python train.py --num_hidden_layers=13 --hidden_size=384 --num_attention_heads=3 --num_key_value_heads=3 --head_dim=128 --intermediate_size=1536 --vocab_size=3162 --hidden_act="quick_gelu" --norm="rmsnorm" --norm_place="pre" --norm_eps=1e-06 --positions="learned+rope" --rope_theta=500000.0 --rope_fraction=1.0 --qk_norm=false --attn_scale=0.0884 --bias="none" --tie_word_embeddings=false --parallel_block=false --init="normal" --init_std_qkv=0.037 --init_std_o=0.0 --init_std_up=0.037 --init_std_down=0.0 --optimizer="muon_variant" --learning_rate=0.00797 --lr_mult_o=2.0 --beta1=0.93 --lr_head=0.00836 --max_grad_norm=1.0 --warmup_steps=200 --schedule="cos" --final_lr_fraction=0.1 --batch_tokens=65536 --max_seq_len=1024 --doc_mask=true --z_loss=0.0001 --train_tokens=635700000 --max_steps=9701 --dataset="wikipedia_en"
Each number is 500 + 50 x the weight over the matrix's rms, rounded and kept within 0 to 999. Layers, rows and columns count from 0. Numbers have three digits each.

# layer 9 MLP up, 1536x384, rms 0.105, rows 1293-1365, columns 192-287
513560461552573476509605572458512468591452385520424479464368484613488540513524479475519639532528536520601526433491573430465542519484548532389498526526519506596545438525527437487502485475415534504486495533438558538497414592472582529515486651501514434557505436490517640460572495533596534464
417438496466495493385539438491514499478431478503538519510473526449586550593545452603530500463503549516563571567382422555547499503486479626458502501442461471473550434490448536443538514459481550605500478487457500461521572499539512480542461422592592423582533553429426465433445546432509517442
529550517487543518517617424552591426535419438535527538506533602433546460556406551472496463477483465464573482512471474446506583516534493547516444491531551593485509526509451513497436452524486518517431553493575512458505414529483515570451662563551466487429462493505494434490437394518471446463
479462450371506487504480504477471488603557568432491502475475467477505464494495526552487557545571458503544551476574459443524406488574475519557503513470411525474497475571674471502472455416544512555549540592477484499538444563402644547487524564466467497368506544462449619397490538552436414508
546492539485487590510559496492578551541607511435514523542466406528454471476529488491481493550529388544368472511460501529487449521516454508461553526491522534547514519475506451470587480532552494464486439473509487506473515481503469531549406563483632457547488444514499489476483432497506473444
478473475343502535541565474518467500496499521554472525534538608522504503445551424495498545445502468581501479474612561436495612520553447360526489479466493451533594486563499445497608575494522430509566479484437554463493547554570488541428585507499522583372525519621522619514477439535490526503
565487565486538525458526468481403518464580527514486557515481518512529590496529627458495456488568562553546476537515476532514524548561478516464390578468489444533502503518507509576543532517422559489505496363464646492428559567498495531510523526532598519430403468517515499409494477493546492538
525447537507483466547441421479538541541531580506551466500477615566476514542456481653549513451467445528439535539528418507480526414471469530489531448466547518520532456479533418475518461445528441536558546502552452543510487522563528448514466624443549498422598602419586467578485519500411502473
541494494447451416560527535624619530497464479603517450486497547508484535472473565444467430486452481467476433537518441484488488513517464509488383499499499484469551494497487472448516445492466437451488540557518522535515471447519443464549579512599515441481473575578544482537491579503523480393
481426502505468507524477544512457497628469464509467504440544460496430532448548411503493511491511484460420559496491493538557478500580467494539438466437462552508524481426528552487488410448517578494509610377446533521515557486470516524555497524512527453484519550374592434437524551486537536487
479474552464542603415476534525502560499539546504557483454548550531524550552550384433518561583438547389498453442416525452422475559398499495523488509485445538465518441476507501423547514539384499482484392499463538572495337503477534386593528585449514589482561529459524496490539516547533545454
585433506513472554487579562553432501553436462622442512528436618563599528461522442442527449456509448609539600565491495520515555436519542546463454439492519512540544519534524534519506461517461523557551566589535588464541451569552497541488521512485541412454518491512496536580498524535519512496
512524479371534473391479515521411525517548561578403434506463494480485454476498453469544480440463518538525536535504537532453551525501476586475515518424486475466519530506399544486504592503462417513435466585497526536469576471525404531424615496498514485495462440501669510487442427450500476485
444433463520487408523548497416527527529422386506468532515480454507545405554575559481502537484487586505473500487486439384491500426575437528492432515438520446545524510569558463441531465611590434463462463553471455526448448495476463479492450452517560471547534559460431546516484548626494462546
436463475530512509537534442557380497543461539511545477503548492461486501511560528457456546456438507495567426481545471533521487515573472526551485507468465601604465424538473409436466512520536525563386416568558531596497475526474550407467514537589540507484522528534496542501487544459474472568
511526482535566463466532495517499460467379539493484408502445608496474496442492465496523510467545490392403539574450583541474551473565518570417561458582458504520470514547479445385519468426473566430572447473489523482476438447559554566570508522521478498444592559533482506455541486553462467421
538541544548478514491575453570508511595476505490389529474484503515469632500523493421503558454561475464537415425568473482508447471406434513482461443499479533418548460531515621469605506541494547512516537513491529529537534488501509519503454510506437512401532488511619551467476558565456384557
504452429375477491479546499431532554504527460536584485579522459538526487494542480506555453542507457411470511456480464518506485454507498518531525552505539534500514478514514499394513511549509475520451483642508587512364456592547554447558438485496472562583498489534551453510459566440445513461
496569493491515478416495549488480512450530623542425477539492493477498587506493505469490400528455517521498582570468440503458504528476510455539507519478450495445544526534530542557571474564426442439485560482463499500514488446425532477553539521514501518501553490529470572573416516522586502464
490418371497386572484440591571493494588572426494376456499538529421571528533554439470547554474608550434489539476519472567551454528546578472476581443492594590639468530441516546541569572472463439443524561406542497492493430515557453547528387502601421484520434415527473543493538582520488541499
473542505467481581424523518452478441515524426481447500548464503555615512575530542474544484516531462338456466493555464436407533512439480428443534486425521537509467517527499508558533525559493530501445389527460473510502451528522488562492474481474508456602441449546500586431538499530566469482
504406499577469470486456501500542521547452412417490561473524526494535572457506486495492549538498573502514554570545430458597420510565439504519501486450492563421448474457510421519438458474478540476475488503509480439424526514570529492432476496507443446606436452487481457482487586672451415475
449547498558551378504608498518441507459445517551456458533497521561498577540498449527442417534475486478542479506547559396471481489498466453513558455513470517452424518467553518448541441400607562399552555395588485447492440554514556556566546510515431548569484530575466594455384545450530516529
509453458526538520523506424449527475539622494588533414441488520500407444522516538525437534598432458402499414485439445529495538411535405488454445428379559531452500479508485361408487411453570589509462435564441483507592459526473516553511403491555553506566544438471511465486533403548498447552
541517468498577484491480523495461576529487483501537572494484526449476474486491390407581450566409413555604492601450426537548458487525488519541535494469491469503492447503491488449505541550455498449499501495540563456432465528610565527474422594519503438571500434495483422497574513462416422496
539454493578583495490458515550560530455517427469487494506450506434539556590522499531564512519455513548498490472571450537499466444419496579628492574544545461407490497496476576597506599512539437421477505504539403526477492494496440525480453507518422411453495484487534489494576620516461456419
402517502363492470468479474447430556481559495422466507424485541473508458560484554570379433556543501537487508444485514505440544599526442639448485489477399548482431489535531558495532473462449511435379483469499602517521537441513517505442501519535570422545589480506492529566522421567372394458
492529471471601452502543532506525539534585483534454606534485546487456487513468501449564443488468468360586408451536520477541523552524474463523552463431480495494471513487547496461461536582462458507508434462423436511445469437518581450519405524477547474486541499491458535460515485570462504583
548529468444559460405466608560463440519529446567483398504476509471469569526524563476563477449498426531433552450542495619462568501566496471459539497378453509505523544547450533536427460526471470483490532514519580510489526537490528423483586439447517496499494495569542542573516512509369505551
557464503490549488456473494461462492495529471589504526490497404473587500469523507470381525473464429533596519494534494469527372585573453525566383529495607603457555548541530447399540488557535449503453555477477490448483580496409459484499430503546440550475505502390477431437510541499516545413
508551569479473472453499542413468529450460459504558397566496406455427537508601474547470473586523418519533376616508566527578535533555430580510491469535525553556522524386384566532479401439555489471603527570575464475532443533557474501464488508470433547536551512514393496460548370585565520537
403494538538586475326438439424528558449453525591517528516385426501441479560477501491547544489558385459510436449497473505507512580439592506552457445425479474471381538549512470503494477535546493551527457522447448538566606523563491488484521392577537479416556499501479513449564555458517453493
546566507431545589588446550417506450520484472428469432539515551541516508570454507493433553589540497492488548498520489524478574518503450523530512480448350568455423546544434469512577599391453362433483509425433501655596580537544428487468537474501540478527501584588428547472469521504656573468
553501499512546478443590531491466583509490573550453492541551539542498554465505491470473492470585500480501479513515482466591425525536539524544575458505446466463510511537498505538507463510426546610473521486427472582431508478439526470516515507498505404500478463464460552558502540517500475540
527562503486537445535534463557527546526441473485512493552421482476528529513490539452562515542517469511445520563472478498454420504544490426538621529559502605497588485478485531457471509597437454560448490468432610416420546533548501540444504472452501569526539475541504454514434482494414482488
572382519508548565459493537541448499488522613422537562463575452478507545482487553514557562465500483450436498538486431524528409513505619516482611516541464565484480481479462564515502549525468566474609412412563458414433492517456406425468508470400537471489488477622487507481490514496505494553
528434485423427521471464538593463437537466488617544526482526467529544509479551479474405528520474491462520517449491509517401486522482397449566524470527502438547512391454487547472526565447640568531564492472491461466571371441509573513454485426518455609562492536444506409501477482485491388523
478454522443473496462539437456491501570468585507526517544457500536483477486562478449467440411493559546424410480470537528488578549546506465576466509576472500484531450446511496472536506538495551519493463551546512517502567443531469494553464570543529470459536467478573460544409470543451552468
445511544515501516524464466531484448531587528566453516552494716491472501504569515511494394484453408444437521496501550574521485503503437458487472492566491508543558613423534480580603475453508583534561468421473524481499507462551506464557518582432525511383525468475473488536578504492592553506
553472436535554481459584545500536578585489511514499591476473489511498522456537503483484456443467466483535466456497524439473458544512518486562493498556496536616513425457564468580496536577519505466434481475502462522481476548465407581511517503500506522564507525539462370517520518438451521462
559505515553508533460559557448490545446557428510479522404450527399453496548463562500568459496489513469511516429545486546481463515451561484448586575502527483505418565520507525510432548522517526529523447613436527453541459506424519488533476546620506516524552489528512506555436572525386475424
429446460527516438466576376489583463465503566563477579492423601395575558477489570555517607470454558501436453562472475536443358459532413406476492558511445538514386468574504400514447464520471506532441495520473448457531511588442483446556513570489472555593584473484579602421478501468500577479
553485507406473527476431472487490550508484452487517453520480541537516498514459519460469385508546540490415496505525470630528500520552531519468541537533440429456527396482619509456451459532449568485480522478525572514528411509462433417558587510583562476412407462457451511511470490469530557385
427563552469472553525519560518549499496451553488530452579562450521467524502552492471465515445583525596531549500443471427478483522534515532525447559503589518490481567517437441430464557585579443459460472473538538545478424568507511437531545537413416483476536586503532491468607464546446483491
551592546539466568511522556423557559596444445458534413595544459422427529461463458501474519484490496502497546490500475476382489452526526489506531462551479468453417488519478467479462503517577454490428460523502453584484500493453554454518501465451543541586556563486429482521459524554488424547
551405479557558497462521470548399578424378527397513535370375539547570549582539416427482495497470544546556508515552583493442501425534491424495525493540514559482473514505516543550590427462536523480583515468536527548536529587528408480404475472476536437499533453427471409506473507503463533565
500475468557566501515554592602570549554552505438459459448419502497470479529563496494468505519533452472541564525528478599458506504479440502473549524511414490483424526467437553503430574636557431477430486444519522506508472588532429514446431512492505510496590500539532513508555477570491434519
553460545495427543520501531506549577528536485443443530541511510526519496512527502442516403476576546521509508543507488567498541520544506435475547508505539467527512438435544383440481480527628515546446522528432464404473541510405444431482449511547551504478423509456504524464459428492495556496
499531498510540506613517534449527530570563580540471501387467442487588465391496460566528382511530508416378481493471477486572533541464463529471549593627550596477517475554577518420537505401558491506449552481407400502537596524564433528473486570462466476532540470471526506562498557434551537446
473503608556484510492494489483481456515526499503516442549553467598345500463357486471605491459521562515367536511539539457400442367426480527475531489397481524491492598526494513519428520469456538446547510527591540384512539440517507372547518562413516617424508420599442480469560533446430489491
469507538476490430517486538453545388512531467421505424471571439456535552460456527589482501401534509432445549500490462516473442546520530485448467595519547502548528607513547498564399588573509528437358487429408471485535522564552537530493626492490405500556451545566497512498539609458508457485
474528420560430513503522384531479469510520494567465557424495538505496596530559505529478569490585511473488494432551510546588490460502527465491491504422464515569550561418491573499590591565514530539458467524509487504533553565472399421428593514444497495505519562588428543488581568569523438473
484462434509468497614507500478478490565488555518473513527434501513541432443520509509502505527546509643538632532460447500520524471462517458500576558426526425495453592439555546474442556485527620466440506462477480561501499573509473531490483437441448465462479465450420481573541561506491472578
618414467578476558572457599538434454509424421470527483497550531469565527494438437426564558433574468480562502485476556495477459548519519544537554511444531557564445472630487428553490478507490505493445499457511564421513510484605576407509576503540535497467496494451575531588555601449450439474
541627505554484528431439495587482563558517425451432506555393410524450508504608485567514447528494591490483430485525562557477460558484464555426533499516559507599508465551579591561491562513529496461560482470514450517539466558593432628500541575537530497481482512509500559423472461514472507529
481419477504517474555571491506495534484510451544456448517533548453593543512538381499538432522518462584513461455513569540532509568471482571513467512484464516451475545555534439466408513484482483464468476421473501539491452493404557503522422383529424495605477477448447520545399544477496546427
560523483514496536583523483529481647530511494460454515557469560492558481503502587437511439421530501516466441489501480618564499445494420520540495555468476457474510493483521542487541519474492494525495423485469485402511463497546476445514440499495589493436540551511567482476444534553525550477
487421531552553550534568440572502524573499511556536493458500549419484536505497496564468520515504490489477491521405401512585553520519469572475480426519398477470412491381403392554589469511456480427528511514430536504489584505505427385506686489414521447449503531543507547459494570533503469465
448578499506438587462475454504575509545491526530474480541404549495438488477435552573521536472529481494548505500467519522477577406428589559464563577549549522497551652396436427524615372523465589518469520492534577562564511448481487494540518517477458512530520567351544546497485442538526572443
553468414488433558392510482478522439569474618475426499460515538516497617576581531420516449503524437404545521517462536556424498478546513533476497516465410551554420570569463537489480453500576473546518394458448465498504520611443470560503484466555465484544540546478617431499517448474558481457
549425512422467578516447564535584532549474454483409500503530489467504431515469503490451475446517487471494505473466559581523512511587523570463595546407463546580535487472603484564424506478501527530553525455510418534495475480540517470467578481494493514533545497458542478564592523490474464478
573442546464492493499483561408473597529548530445568431465498474632490537491513469464524431520595488466562582511460395506469522584508523418541522476450444521488617476579604447515519595357504586578544487387467406439548574474416454523449531518456494505463537657420471436433511493527487505532
565476507518526524529524502530522500548574569544478471529511465457501505418595485522515499529462505387484527397477440596502551471424462531554602552505449563479424447481462537499489506498497487536494555451475503451515542442529496548577474557519503496471519606456592439541542558505450475546
529523494540474586424493628507473502501549377429494450460486493487545468569503508561374556605529522511474457516501534512474529548464533498518519451514448430530491373543469544524490528541533532574383500466472502487582494482530610469371469549477514512429479485497590458564525507468543467500
483533567507490509433502554487515533477460522453447423587456468418473427503461550524499499573611508409531469488448533469532567542509406508449518561597454520455485552479502478456498479518532518545467442450470499497522520519448532409500449480492426480539502483475470416494517476445378504383
583478490541508464455550424495498504540475551519518568565519591439556507532548439538528507547473475364542545426471556513567493443482552518560523458458496516524365531483542532502390495410597426539476615539445573456615468492464465468527428537398476430550587497494477495463522562559433422424
430477527539443495502452520497482534482493472438491505617473497461466520485558482585607469524463502485586557576466487513455510496513442487596459492471414466524462514399422543460490481472413517519517513534419514443552543543506556387524489528526563469501375485495548539370510485636372508435
506483468480495497492537511482548500511457450480483574582474561462539409525545456452605545540506470544474516461384463519454511376485515567511474484511568556549441424541593491466588548574473513549416493529524497558593507511426566421512451508426510445493482558513527517510449437544513555451
488455562570519549532506527408530462499552490445420632481530404481495504511446458474523448499441459423415429491485540553552447512498498607428428572511579438564523395502460517504504423480516564507569385534429438433427489457477561486543459488558527464514551544336495641446485457508514474502
517435539416519507460612563490504436444434453543543430474467540496551482527583457562452470380482470436519461493596453482606491539439569464543550576483442443498521503475502519436515410550481435490502501448635513585475484435512444543474496464519541550496529486459434486513457458500576511470
509461495445522550541530526491525522578480533482465501517426596492483553481590490478544551451447556496627527417518596514465536559527491497503442561459464498537493459544526566471475451554563480573508552526500538499454418490505486480551433567472504441459569526419402421414591481440427556552
504527451407464542515546597489576532510604415421454538481423495602526562645508574548604475554541520595418532482522524499511564512463470464493574565436542493496387504586482479498492505360517512489450470516505395468454438513528447591385492500477423522532487467601434544495568494545512493522
509519487400505559528504428552493488528504505507399524559525515491514564456411520519518466531584467587581511561611528470608486467607431476489493492503464471508494487490466510453499456492465431564440554525388424453462563510499507422515586539538485530537575597540459543557513481523453522450
# layer 9 MLP down (transposed), 1536x384, rms 0.0548, rows 1293-1364, columns 192-287
595519488449513515564442523491540528496519546516570520511504457470450374540527499475523459436514542401471418524476522451472490521450437488501570554457490518530425494483532505481575522507498525420467493499476456450471509436494588521508529526537498554440515415451596413481503486391470509543
472506503537477512526546527551512533423419482492559557488562513492597510621494437587470481547575467422490487566517505448502538447449457429518430625431509396472490460524517555513465493562484536454550499414520420547343463486537493482423497483573561484444535529506535504482474496446449430463
451518492500511550516490526591434504471455598488446536508534631482481434494434511554506544452511522508502559520543489474517479417566485563465594424518557506515521621430438431545463529554601434481593496479452529444537516512499489510473522511540455482577487500529540466513536557485572529488
493461453490543504395572479518557550505541518410501466530487470396505468461559563532605465552540566602471480546490538554543431533496557563534476580539546482519521611388569446491585550569448446499513512484561347481558494466429484493564487433423577514496538406483503531438470544490543448568
511502498575505488528429535565437491479527511548391541507496574470496484464486500437493488405526542506648486549514371561506540441547554500496538508483513468566429505590426499521524513486409569494565487456491482513481560549583509535563500485474459417461510537534516462504509494516474509486
538571470491494514484413525401488538463509456555563483536493585544391474372541439522415506592494445552533434510536534510457495482478555421477561450522498453488499488520489466471479568503591478470495547509460486438437499479488532482544476509514436521454456480508533461567457552583447435567
542501495555524503449496567540558548457552542495542514554435531453427469523475411499523531511511494479566470581556454493486509543519472516499530471454525566533461484508498439503496556500533502544515495466488590442434427477391511555476447545476552507521505508481549544477539484577522503461
525411456565459526517479537452519465563534435504502493463608487530475435534509410466478508530487416553478427488499576480470487540480540537494396480415514551455542589433509609506448552542463556397574475496495529480580502516514480491481478550514473454482431385536424494509560503459520522523
548579448458482488477440538569473416456533555507509472518503406465529463513517389444522568423452377430556571562455595449554523507429515472550508477508560495475499494496473464391538521621481568581491497476512537485492517526503491557482433525483491473474557461558520586530465521513495483500
477516496441523490459527464545494544535485502588477415428442509455486480520539506527332532534496517517549597538529494464504488440512644493525492497420527482468576581519436476524555552527451423463549451552480494388491460506449454488520499415551496480456517485520514542444436487476414523495
485484439483438549448444493536484524441357448489475528615510513506376454478526484431471510529500455531517496539505567484557513432494416450442415551556593462498510569452564471420444479461441479458422539506514431557524613534420467450503483496442429578533546562519470495542481565423620485498
489520415481457480497440504443469437374478460464470421348463590529485496525468584503575534521409613501549413459419638463548424406588438522433584347511487597631504512448516388523411519490581530518568573553504493540519529494436517482512516571521453537476514429528503550347591402528601487490
473566479586551507497468467484465558537532532507468532451434481500526523447432653512535502410515498599570488565578549536494481517445596584463446439527571500569494476481495514463519530618513540449464549603574520574504457479519539554595531497481388504484556498475557475495455501474548487451
605442474532545508476535504486530504504569567560504449575582467480452508448507496590586408422572593511489366500525529444584479559435524436505511601534485465446447455438485483485479465499492545540484586461449558484499581530520588586469462528537377551514536429400561528498381455396584391491
455565476555516484585424462493597558470544498423548464423521506352508605452550469521486530441534590505463501512461474531470481476473538513565500514533582507506480522454553469476520504420433467452447578428504516488507417482566449454537612506447470511489478466464480394478494486518432475497
509497490455447495542410497561621549468556524517550532576518395459498507592551446509498596558480458536471480525562444512456508513516507369577546532520508554471592532451456591573542564599449581581575508466524525470541531496567404517535530516521464466502481556495449537417461512472422477483
537495495448476516538555452430571472469459438484456488553473423532564430464461468540452472537437579458455488556486515521568485463488451464627570569569552430515465565497519547494415474517453447470478503593512474507570495644472549626498540463415540474551479537508465479504515442501452435464
445523441515589475491431561552505533401515443495559469563586462553544532515507452414439512547455562651493528473557520493525494403458434484574477527475452510488517389405485473559533491519509496516521570530542573592544525429565466480537457491538486460515479555533551527440576484413578487449
528480509578490545485504508448487533563506456533559530490523544529540505573411521489430467452488464490519402510490462558493477507467581493536461553550533543540565392397489414521447514552489483536541390481533528480471443513412533441481583525431416601480429488546526536469495443471465634510
556490401507461437560463522489536517530541515430518527438500556493516452474459489590460538416598401541484376417535455489457582481591455424482481618424461433467446432493592457538532469506497536450488461457469452495539558474458448504436497521532514494498528470497589474547508432451525464531
575653484581425460523519498544546478457500483483481489451545445474517465542491520425435474553502509287492464541430565478494513454416525532523543489424435475558445381488470526489462460545408480544611435551472476531493491486428593511519499501461558539542517538468547496439541529534526488507
409535562529531463528540514491525540457473472537478515514466587456526421518460527526503439444504481556424446510390499545465533495439450443481493489549495490482522530486578453469569423543443532513427551537536469494492507475472485482551506525527544487473610496567419484471496491399596442499
433568551547497457516462515488544513529522479454459500480480444434440507562460583419539463531537567482513525471534485556514504432498466455597525546521560568564478452599514471497600533587434512486529496512533528511586518467442480544480430495645516480523485599428501588500492505502378484552
538472485493575495522478463475510509553437480476500660481606432513447576463438449511574604507475543513502464553404546516497480457382477423503489507508545444531502582442496531425610550388550515500478472495472523480422485608412551583568552470458459529451467439439467495527526518608524526525
506425410529442499485575490460548434522523530493500557487551520526524484514475490569464464528488550490506529421513502509529529588581496513593451436493444571498595444523546474497480561495466517490544611510491474539451577435491513529449492518447522516414484582491474467457428571498446506552
538451481465585501478546521547520523493576451527422557501495524519481510526486547434528535523475529515431507526453473523462509528434518506465519555580406480543433525461527499503533442595524558433433509480503489439568510468484452484462507435525479534451524522539500420452467519560525466589
462430448488540511535550550569541525559436413483497484411453535519488527477453544480533509483432420554505528470462648520411588575504653470520444423475585421526503463517505427478463528419486537499562543447461555577420493442532594515507515499546411437515517560430389528593487494571435481533
550482436493607538429481539480433547444454441404436502495422530551488481552564537480360588470435523367522449480442447517398478522434481440472526483461514530541535489422526501442555569517542570487518589446532545539523393528555494537447522485489487483510443472424507546496511564509553426471
578589455496587426531546593611504502536489474498530550449488489589486432408481565379351467518458489592369489466509544553550548523524599449574544464542508515523466541526420477460536450462517396581458540401591532493558480406477467485481529451557475560465501462504495576455440483488499484559
452497438480492599438396515549512537505536508477458390537407458424446545524488477424503467618578489598583510539501449485508409513495510458506433489533547488490446593498503471487473466524365454509596469422554507440457488501489411535442568522506543506466520568468552502544543591527505450500
473410484500495458542563354511514502566501490453489549453522569590606395553506503528597547350448453540514486493554455467560507551525548540393463477466503501540605492497526522446484527566468558518401548603469552481457457552544471441449496521462493460469546489496533535547470548611410458547
536541552490517410553483505562489518518429424503417605455497558431493559454531489465554487511554417433506496494435481550550470499488486568530541500497513511522550435488477500480425482375503533485515426455450431441515445568453492550499430461530524475505460422484541415541438454484561622442
610584492446538559467514378522504562542479442506497441510468559470449608463521451565541517563505441639535511473474513531488531550494382537474548471562433526364437476591475496596534521525460519544511594521470548518581493569555528479535435478513450532576500607541484451468447425431441482519
560483485441539525493451487570606475438521509599514466469438450506519513570481547439533566498515485542451486465485498599438476466508542455448441524461490552501496474544479515471444564478493529401528486522583485448501533468544500479522535540539520631483491516584501508468474440540371497488
535527531567419532476445451453524473519498580502591499502590585624544491455518515453500478477400531505524558576503415500461411441532577510486574642490513499502459568470516513497522485501437518468554578467536473559405589599559590496492449438492571445474553507541403453515489502474507444546
534561526522516534477486488543473451440547487482601506477463542509472485517552503450448573480493526536438511499464510464472479485526476443507450551423527482507462545507403471505493545523579562485484389590473427578454508582543519532599455451571480419463506522620424539502607578558535466484
447528509463496479405488557458488481470460529484403509477491466445438575493488495528459479558539479450533536558494484497489506370525533463499466477444536466542451457450505583433572466509412552513462558523506514555406551510576433446481463529540525469542515503562490516560569420511448562544
464491540502450521577517479533521451451539549485563535472535473510495457547574571572516518479528449541475483496494550578510495576511498470546510467541475586530527502482552438511552506504564452569488497424498496409500605472552379469416489545506461459518438534525420475379454407429548501514
540576496454528465496471539414507652506584505454460492417543506463523462499460500518377586493463479449513496471573428466526549519482567519488465493501545508533558531478515481469474451544489546555495547581529528433484551432391462480507500544461451499498561498522511364478436473501521540462
499566522533543508605474564557579455448548486438548456551519562440445545481516456411447510440462536439503495422531451552476491545443472531433574497575511473462437531541412586444495536550468492535517446589494522570423607482511440531483499486541452489506531450568583515482489461506485459344
444484568481451573566545531524483485500432508514529572582495483617544452500525519498408474457508487574476443462546508526481488539509476613525431506440501534471558584485476562529584530518491516546477502432583478513492460534449462535467509435457424530507491517511537511447536473485463506519
425453590474478428567595487503380524486482576460438525511555538577561461415526474506459432620425505579537552478454487440516468620373470468501459510499466423443484416492465520550460474506531530506469495446492465538389552495528389513536456521522541426586469459481471485390579565537505475544
522507499435517512440441472521525567493474518462552518499512519452512475491442523485594486557476521533526547507488530485482541423499464513528472506494455563464458476577576506587497497507594503600490537513469482527487408550542451591491551542525554514489466530543493418457533490512491497562
481524493468494566507525580495404430457419538521508521587510453460519432609524504545533409515604563505382360454484475485510490524405490507479486453463517487568504589575516558525494469495498550493411396497481452534529585583439496537468449535422490582423464485443486510468472531500601487529
511482437509524467551483435386477567401418478530471534426539586526437542521555410463529491526531532479497553534435606565503548450505508484543583544406577496499594521455476414482517502512483511506510474519557539538525592462520452454514510500573485468466471386580507507464494445610470497486
468561422505509488503468577423446406492610448532514590456503487530484504487495461503522473470437501571443442464450518461558435440466577508577437484452429541495481506481584449479512626354441488563377519419548563535462479608442534536392470526480427530485522519559483613488442533456580606495
590473555448563569492444518466498528525441533533470469467538495431489468549498561510468434555520535559428467403503536530387525566459525532380526466430481476524503552496606485503438437527566502543474572560495545589502425498441444468550600541539476547545486521521451525568537572517489440485
504562474502443513552470488506500452524547476387489421406562518531464538497499524441565517546494482552469555524519567506451449498461527558453434470532464494541493500421425600511486535520457529414478543501502467527457549521510596505469522413441509418534505483494651516423532451552549520437
646468514557549568469578484529506473511483566529450540512533588548593453574523535456466612547501508426468567507493517491390471610530471533524474386445460482523557551509393431497510521545482467533527551477491489524443545478492551467476428548516516496387540464429558471462541466432486528423
479401413423502466523533477479540483522556556484507449562544509429462456456543455528435459562539434416534529526466551540465445494496497515591515388475511466506536456457403493524497474511510523477436409527504400441542543526472536445543464486468528503507546560525522401455491514501453465525
397566609476399566518525488566483404495592528521527395422516576480526531463541585592577499374654536539396425515463467519434582660463476382455444565399669558527478517376555493481389479548452490535470542410425333529512517644422485471519553379579506703503321433451484447540475503444457618417
521480476496523524565478447531428524464518474503503540503494388517514528539549405545482502465563589455597584490446513513448455485523544539483528493544454499440489421534511427443518397422536523424491524585438597528488511431543455533546515519533510475509523446505486592450476491527522451419
463545532534446487550507506392440484437525504468503510491551431454484491620546536486505519468505455511587439450411461473509460522479483422488500479453348579497466459513492542457556439542500469485581467428458530503496482500433536528500501564485485455614524415478568467419467533541371516549
569456455471512492522454508430515452469563489596474624430535513488489508484470532488404398440452508464465484518387491505524535526496460554587566531437542496591512514506383543495531560540501458538499525528427445554485542453463510497570447558545429516522496511466508474431453542539445479545
530549465510490537524493500579401438550575556528456477543561539556562549513467414524467504459425623612469459524523464586468513523501545433520460568501568378473539444502521538469529438545596467509542571507427520504518508468510565577545434485493541462505555463596558533624445564499480460393
576580483554529466417502461537472479482449469545530652511572522571428452532490525483503548436549545436517513500522407593482549505559509554403557453505561466476559462513514543550479483590500554480570500508482489449527433490472538461451433531424519425455459417495431531369505505541521601543
519490519470438465548572478617483539517582515593441508427471579615440523499534518469478449476551471578430545530456486576496474503527495507487498437527486510521580438533456542528532464530459546397546547507504590507497522525451438519504461478543582560523501438462539496611605569487544552475
551394495479507517550520502485445444434468380452468405515489505539491466525539490581467478597490440402487434513443509524488501537483548535481484419503494476567491475550423476542473500526528478585491520563389519460455524492528446436517506471651532505560522540496520519480579505490504573496
491456511535485475491491418441451503403536561502509422601497434534558503497504475519555550528476469477472525455510442488511497479511423452480450539485441516414530331403496456560483531370394445450498548464633491483357489474531547622564521495546586491428525569601543510548510595460556528557
467491462488511399624517480436510563524460492472529449448578476514452525456449440536473460482542472446554563489475491588557514484428545505412457488472532552436446483535521507492523557500451573486509582427578474484471533458500489417477489511425481377531469411476500486531425456386510488524
478447537524475490477464520461601547519476576497486492529576518506522425504505526406495525484551397477473456506433505458513467416494574474485488524557487516466463520535512525467473567539526465578508492533487436429407528549547486480525485598557452421456485526481542509513482453506543488502
450521504555508474498512450487532485555541591366465474526525606541414641463519473581453501463593522503509495549528500601467491463459456516572546450457525470572387492531487549511474467487432524449446514497510512417576437514491421613490563531532411474506493440514519494568576497555501489483
541479469408464446567387450425436435489458561509466537513435567597512480600530475547644418411541361395442492399537474561429480489458557375474406434418509557505451454572428499515624498435391573463563453416521490467564506530437485579449512471444415460484505490506579510500522482543540562459
494487527502468498456501455514555552504481575535561497508525566482535483519526531455467603504492528540492596461524611540494541558497620489564458544533523444366488557489551553573465517598479516414528497471538474485491491443539477497545482565468431545507606489461460472509533556568518421521
498494495388541476518482483496461536488479577502635468504533538465514482393509352593520524522517505539409448550583517518504483453493541438498529502606569395539539572620507538471409494480534528526621534377499434443483449518489526550573486451526540503448567536514476527465537572376464529485
460515468581500544470605530453454482456491507432518477470475505534553495471508497429565564486474525517474426480487525527400457453508476501440502418546557358511561489524427493585491557556464404490541425480511549534527558473498478484493672520511607450492509473537480478503495391457545529386
489449551460527480540455496402549504485490541428548514478442479405495430360548522534440552598444466508469520483508501491517472443545402470536495502553522492572571515372532514392548483416584472380408573584531539502446461556472441521457509573469390490469509537512485532538533573565459418546
494490558524496459442431512573539440440540546538400539484583540454465540456522438531526544446547528474464474497538462544476456392528495490488534604561496464521542486437538407465476529455454517570476531458434533403523473461529508530532448448552436553409488470484560547468499484489539471488
474502430511526516472470508489483522439383533478506430430540597568485548415456408525537551415432466536538563579541545550412524555404452441488546390562528564530403534512478425466566428517536435500570429402478593579482472414497555478414514439456427604554584433586495384490465408483548513539
532506404493447584537500570475551451485620513530453488560542501502481508474529461469559485536409570508513463565548541532423549494482469527485527533481528526535500432480569469535464554461513433539444547514463439389515493468501552451533479502533435432505538470497488507542467421502480482495
451453482601530486450500559494472448498529530460467403502483527424496474483585449533468429501572608420588432467503495426526487571524547490359451623506514421455524640469576451500489529528443470531485430574440507547532409406474494478531702513454470512386460521447542522506472453436486517563
580468554493460497465455510408538477446424615540499517547496484582598551462566409463523498519585527499465500515429505461413464551590521485506515535516471598451635526470497529482537552544494542569527515497472565469515562537495566486514529539440498540536515534514550435521573516596508474530